Part of a small language model's weights.
Architecture: RMSNorm before each block, rotary positions, normalized queries and keys, local attention windows, a smear gate, short convolutions, an embedding shortcut, skips across layers.
Each number is 200 + 40 x the weight over its row's rms, rounded and kept within 0 to 999. Layers, rows and columns count from 0. The size before them is the row's rms in percent of the matrix's.

# up: layer 12 MLP up, 640x128, rms 0.0718, rows 282-294, columns 0-127
# down: layer 12 MLP down (transposed), 640x128, rms 0.0719, rows 282-293, columns 0-127
up282,107,164,239,199,202,165,190,236,183,205,228,189,170,140,192,154,186,232,210,209,248,201,200,169,155,181,240,113,199,182,217,216,151,260,171,263,200,250,242,131,235,182,241,164,234,154,149,262,196,279,233,226,206,185,192,136,185,96,205,187,126,227,228,193,210,174,256,306,256,177,221,163,256,140,227,302,233,163,191,183,200,257,217,236,225,263,178,207,173,214,257,147,275,205,218,187,183,214,165,196,230,146,180,241,237,163,192,206,171,237,183,188,197,234,195,144,154,173,233,142,269,205,225,269,167,202,128,146,170
down282,095,143,211,160,179,249,202,180,235,174,229,255,191,246,234,220,253,94,166,160,186,183,139,180,155,210,172,253,235,90,175,152,177,200,202,204,176,227,132,161,159,191,192,225,221,206,209,252,179,207,209,164,224,264,198,210,193,177,167,191,209,184,226,108,198,186,269,144,205,168,219,168,216,209,255,242,171,193,204,262,161,143,120,257,149,232,240,179,191,180,250,120,213,208,148,130,111,264,246,195,260,179,235,224,201,218,201,193,203,252,187,102,216,217,190,146,171,192,188,260,222,204,176,197,205,250,189,293,227
up283,080,238,198,171,154,203,165,261,158,271,167,200,171,172,215,190,168,190,241,183,171,231,192,193,198,204,150,155,126,153,168,181,144,210,248,235,158,120,169,152,303,239,245,147,206,196,164,276,211,246,234,239,163,150,203,185,105,221,183,185,232,252,145,200,218,166,208,200,243,182,250,235,167,288,171,171,239,215,254,205,171,227,143,281,249,229,207,179,119,181,208,236,122,225,176,266,201,237,180,243,212,163,284,202,195,245,233,180,191,218,219,225,192,156,200,191,234,189,301,190,170,190,228,148,238,249,235,173,188
down283,086,259,175,279,222,213,164,204,220,205,237,169,181,144,254,187,114,189,228,196,233,212,185,205,222,192,198,270,188,311,198,185,255,176,153,206,183,199,253,179,227,209,250,201,227,187,183,251,242,270,227,93,172,185,256,166,225,174,192,206,211,223,97,190,150,141,175,164,309,155,215,172,238,209,236,173,161,215,230,210,232,292,221,193,246,161,124,223,210,177,207,217,200,201,206,238,162,174,205,224,205,180,210,193,155,131,215,161,164,150,183,160,202,127,142,193,136,208,213,219,172,240,254,198,191,295,270,187,192
up284,129,202,184,209,178,147,196,163,215,202,255,172,191,273,161,271,201,152,200,170,198,181,139,143,190,233,251,265,224,157,189,251,204,278,209,182,248,186,229,244,223,204,226,287,210,220,238,209,204,245,148,230,184,79,167,211,235,214,238,230,212,194,186,242,243,245,216,170,214,169,248,236,254,216,164,189,256,210,192,162,253,238,231,267,192,290,188,209,183,242,203,209,212,169,262,181,231,211,152,136,186,171,225,179,190,152,138,202,149,223,170,178,153,138,191,217,264,177,151,278,169,153,215,266,189,252,282,131,255
down284,112,181,233,265,209,158,188,169,151,164,164,259,127,190,253,201,240,235,200,218,163,204,250,180,217,127,178,221,166,256,186,205,195,180,188,189,262,193,248,240,179,225,203,185,114,209,197,259,220,168,218,305,236,145,242,296,221,243,222,213,113,134,237,228,230,193,201,198,259,233,154,157,253,130,213,239,204,223,221,231,183,179,177,251,143,167,203,250,239,253,261,216,178,191,241,196,272,182,221,183,225,218,155,208,148,213,237,191,244,255,153,197,153,244,258,173,250,192,313,184,163,235,201,209,261,166,224,220,195
up285,101,241,239,181,289,193,219,170,182,196,246,220,164,236,156,213,193,232,235,148,198,191,277,266,293,135,136,216,221,222,190,189,207,162,257,245,197,181,197,284,264,191,161,179,252,166,192,197,126,230,218,233,190,193,240,195,196,215,233,146,205,143,177,172,209,181,186,206,244,192,223,218,199,232,187,151,210,139,166,232,159,142,263,155,225,176,229,241,235,211,242,231,172,66,172,183,164,257,234,197,146,229,226,187,252,217,215,233,137,157,167,162,314,134,183,202,156,247,127,203,231,225,226,238,209,190,172,212,166
down285,115,153,151,146,174,220,246,243,197,170,199,197,205,289,275,178,226,229,262,224,212,269,170,196,199,216,154,236,162,222,206,165,183,172,163,206,162,178,171,291,241,112,147,186,250,127,277,237,199,88,221,201,204,138,251,183,194,138,212,165,192,193,270,173,252,179,174,186,184,147,192,233,258,150,184,179,225,123,255,248,233,230,124,218,181,219,182,227,168,231,232,202,230,182,175,170,218,174,237,220,63,222,202,218,272,173,211,217,162,190,232,190,223,198,175,183,164,225,232,183,189,244,227,177,178,164,151,165,209
up286,099,210,283,221,190,187,161,178,225,229,190,239,208,166,209,243,244,201,134,234,185,209,153,232,213,149,207,215,268,287,150,213,207,207,183,271,150,175,132,257,215,164,249,200,232,170,191,181,199,205,198,178,188,225,167,171,216,105,224,216,208,123,138,206,254,263,164,179,161,244,223,139,189,218,207,258,147,179,232,232,210,219,242,175,119,187,184,163,168,164,262,165,161,242,213,238,231,236,182,172,248,214,175,195,172,146,227,159,254,229,250,192,192,179,193,179,114,240,150,104,181,122,256,173,240,298,250,193,190
down286,098,184,307,189,190,164,198,189,224,221,190,196,189,158,185,171,167,177,205,157,168,235,164,160,147,305,247,256,247,169,198,169,187,239,234,179,161,247,146,188,181,265,210,108,242,225,238,130,217,167,232,191,138,168,183,182,222,176,196,171,166,127,144,243,234,235,121,193,161,125,149,204,236,149,169,146,229,209,181,218,165,185,119,142,165,189,267,227,186,155,196,230,261,220,218,207,244,221,184,235,283,164,224,239,230,108,210,197,160,201,215,239,244,135,224,225,238,201,178,258,159,254,181,228,227,192,248,205,193
up287,088,189,220,241,241,173,205,193,218,220,258,128,234,169,218,193,278,223,236,244,180,218,215,180,164,260,97,141,154,169,238,203,286,223,181,197,227,130,218,195,292,191,212,165,237,221,176,254,206,169,292,212,130,193,174,243,220,235,241,245,178,188,185,139,205,283,238,206,187,223,144,163,229,261,202,173,212,195,185,188,223,204,169,170,177,214,162,195,188,111,164,228,224,224,186,196,139,281,132,207,107,220,243,220,232,263,143,172,251,190,178,215,273,225,258,250,189,199,194,188,195,132,214,186,228,202,245,235,161
down287,101,200,237,158,208,167,254,188,174,136,187,94,235,230,180,208,231,325,204,212,249,185,207,196,217,276,176,236,206,135,200,206,181,199,166,214,268,201,189,183,161,122,254,193,227,191,214,184,191,217,225,173,146,208,166,218,248,226,273,290,217,146,127,161,167,252,187,195,172,148,223,186,169,132,211,212,237,134,191,190,279,108,166,206,184,168,118,174,204,203,221,268,154,223,177,209,208,185,247,191,231,253,172,185,189,240,185,181,180,115,216,171,166,203,204,206,157,196,230,218,180,203,267,147,186,252,172,283,247
up288,101,168,235,217,167,183,288,196,193,279,153,157,234,198,149,203,144,226,209,201,180,256,171,233,158,240,157,144,175,153,225,160,275,162,212,176,197,120,186,209,152,139,217,162,244,176,163,166,225,148,239,295,195,183,187,186,180,216,177,101,131,187,186,192,177,221,154,239,202,166,207,269,228,240,228,213,236,178,146,206,287,258,224,196,239,278,201,258,219,138,185,224,202,207,198,197,244,246,236,139,286,110,231,236,257,173,208,193,174,183,197,234,127,156,179,215,177,260,135,165,184,212,217,199,197,230,208,207,198
down288,099,198,118,230,117,199,233,195,234,177,154,186,213,225,245,180,194,109,191,127,218,179,96,140,204,175,153,156,183,232,135,211,202,210,184,217,226,240,196,182,220,239,212,183,143,265,236,183,148,192,118,163,163,141,147,153,231,247,212,274,132,216,296,170,254,193,262,233,203,259,189,195,229,146,199,164,147,216,189,229,189,201,219,214,175,202,235,195,182,200,223,234,144,190,177,153,264,204,147,203,224,165,177,139,226,185,144,211,198,254,191,158,166,231,233,263,176,255,255,183,101,167,226,220,237,235,165,203,226
up289,106,173,322,198,202,172,233,201,272,236,238,200,204,275,239,191,247,162,176,249,163,209,207,194,198,252,221,153,243,203,232,135,119,238,163,234,229,218,211,223,249,212,104,201,218,213,186,166,251,184,153,149,163,185,211,101,195,261,194,252,219,176,223,241,149,217,251,237,173,237,215,178,232,234,177,267,227,179,103,112,227,228,219,183,193,229,206,208,168,190,182,221,226,239,169,200,158,173,193,230,223,203,257,203,192,230,234,192,263,230,216,173,193,216,146,198,266,259,205,248,206,270,107,266,141,215,222,222,249
down289,108,155,216,140,134,197,261,241,239,254,193,200,234,244,201,186,163,153,161,236,156,226,202,167,210,177,154,214,188,153,152,280,217,167,229,169,169,163,211,249,184,215,267,181,239,128,141,152,135,180,239,203,227,180,187,191,130,154,238,252,119,202,237,237,206,216,231,159,196,156,198,198,134,226,110,95,175,174,149,217,234,134,90,189,215,165,208,179,245,178,175,253,135,232,170,197,199,260,200,161,258,210,143,240,213,161,189,204,198,206,162,212,208,227,205,222,209,202,186,199,278,274,250,192,189,209,239,158,154
up290,101,221,175,225,264,258,117,220,164,115,264,200,177,195,183,193,213,186,253,217,233,146,211,233,168,205,268,135,210,255,219,171,248,204,213,221,211,210,177,157,134,209,198,120,135,222,211,168,247,164,269,262,168,214,194,205,151,237,201,183,208,157,235,246,151,137,150,168,212,206,230,243,156,187,211,191,223,165,137,139,200,165,187,199,209,258,213,242,166,182,199,255,194,232,103,279,179,294,220,190,210,182,202,229,259,216,161,248,240,141,220,224,184,242,184,201,245,196,261,120,198,149,168,251,252,158,139,223,176
down290,095,227,228,231,200,233,215,152,254,183,214,325,268,204,149,209,160,246,185,211,125,232,136,232,152,220,176,194,275,253,164,225,182,244,99,242,248,189,248,152,229,221,150,240,180,245,146,191,218,211,159,170,197,202,185,208,161,232,141,214,146,235,204,179,200,178,267,211,222,258,179,114,208,128,208,232,197,215,204,214,222,94,219,153,206,166,247,203,165,215,200,205,230,216,205,195,178,212,135,214,192,288,155,119,206,152,241,197,247,103,200,157,172,156,174,168,209,216,159,216,168,169,237,234,197,222,182,241,207
up291,116,268,266,246,158,216,238,196,239,203,287,161,243,126,212,222,179,112,271,199,182,158,167,166,203,206,228,222,211,195,230,236,195,160,205,152,133,232,190,166,247,160,176,215,246,249,216,212,144,231,202,278,187,230,250,241,199,206,152,151,175,156,195,222,206,234,236,253,218,170,108,225,208,239,260,256,187,204,199,148,172,185,212,228,260,217,199,242,248,157,177,119,155,275,176,191,214,264,185,131,200,204,189,170,227,237,201,291,204,242,180,195,223,195,160,168,220,160,255,177,275,185,293,121,216,218,185,187,196
down291,099,188,198,221,201,188,214,152,262,160,200,203,211,249,198,179,212,162,199,226,270,200,210,148,204,219,206,263,230,140,155,184,180,157,182,152,110,243,268,148,211,155,160,126,226,211,199,245,121,206,205,182,197,144,169,194,238,214,239,214,174,239,219,188,211,164,189,252,136,161,145,204,199,245,148,204,115,222,241,195,198,223,200,165,222,288,272,275,246,213,261,146,272,231,245,139,243,195,293,242,193,224,170,234,135,217,237,153,176,190,213,197,162,188,233,196,149,191,212,198,205,197,327,157,194,225,141,185,181
up292,108,181,238,249,279,197,224,207,235,277,198,218,269,124,197,161,192,217,257,193,236,178,250,184,262,199,213,246,250,152,175,248,204,144,222,159,180,215,185,203,197,202,181,116,170,224,217,239,153,207,237,196,168,208,178,259,210,227,241,206,262,96,163,265,184,223,158,236,161,219,229,217,144,174,205,124,208,201,263,188,194,127,181,212,214,167,210,176,256,186,91,238,234,255,255,188,203,247,229,178,282,258,222,164,135,147,238,271,179,223,149,187,236,187,130,207,254,214,171,185,196,235,211,273,203,209,175,207,225
down292,108,215,172,191,224,196,234,247,138,175,215,159,208,251,181,190,236,161,217,205,180,187,169,223,195,188,152,153,139,215,244,238,120,158,158,143,280,174,207,183,237,261,161,199,134,149,83,210,272,245,203,215,227,214,255,243,208,166,228,173,254,167,211,285,151,193,220,175,168,249,229,215,170,142,254,187,239,196,173,193,201,197,262,189,176,259,242,214,183,284,185,210,263,216,189,183,266,238,259,242,127,143,183,137,187,146,198,197,276,209,236,251,118,257,215,187,167,199,242,199,209,231,177,260,183,166,198,196,162
up293,094,205,148,136,228,193,162,173,264,179,203,170,191,236,196,179,224,167,189,215,133,225,188,247,167,153,200,182,281,291,215,223,165,197,263,206,188,189,209,196,256,192,254,201,133,164,199,197,185,258,160,227,242,232,142,203,177,279,181,119,128,254,147,118,185,283,227,214,202,279,247,215,167,77,256,180,202,208,286,217,225,165,214,182,207,232,249,228,187,223,298,196,189,211,239,167,190,274,154,259,217,179,185,202,226,201,206,210,198,171,196,180,203,219,228,209,231,128,253,161,187,201,223,185,240,206,133,213,176
down293,092,204,216,253,252,241,193,254,185,201,213,192,149,255,158,198,226,241,223,145,193,156,213,237,156,156,222,182,201,170,157,189,228,190,185,262,175,251,274,196,188,275,246,150,144,125,139,97,248,164,197,225,179,183,177,229,192,196,206,216,224,281,239,238,177,172,153,223,156,186,217,166,170,194,154,247,274,122,223,193,240,273,161,245,211,220,220,210,227,143,205,260,282,185,235,177,177,163,246,207,180,135,178,199,234,156,199,236,240,219,131,229,180,258,229,224,165,136,207,218,246,239,208,190,328,173,204,207,203
up294,098,227,252,229,232,221,185,277,174,154,188,224,309,239,132,217,253,228,173,208,179,71,181,167,177,218,189,271,193,247,230,212,202,260,233,178,244,179,196,217,142,172,200,224,156,185,222,270,168,189,163,189,159,146,201,241,261,227,145,223,206,241,200,185,219,215,178,249,245,134,226,216,190,195,228,168,204,184,226,202,239,308,290,185,248,149,212,185,165,192,79,239,196,171,227,214,178,136,185,198,117,189,167,201,170,160,244,174,247,190,227,251,217,265,172,192,171,235,212,251,189,226,240,170,222,175,203,227,240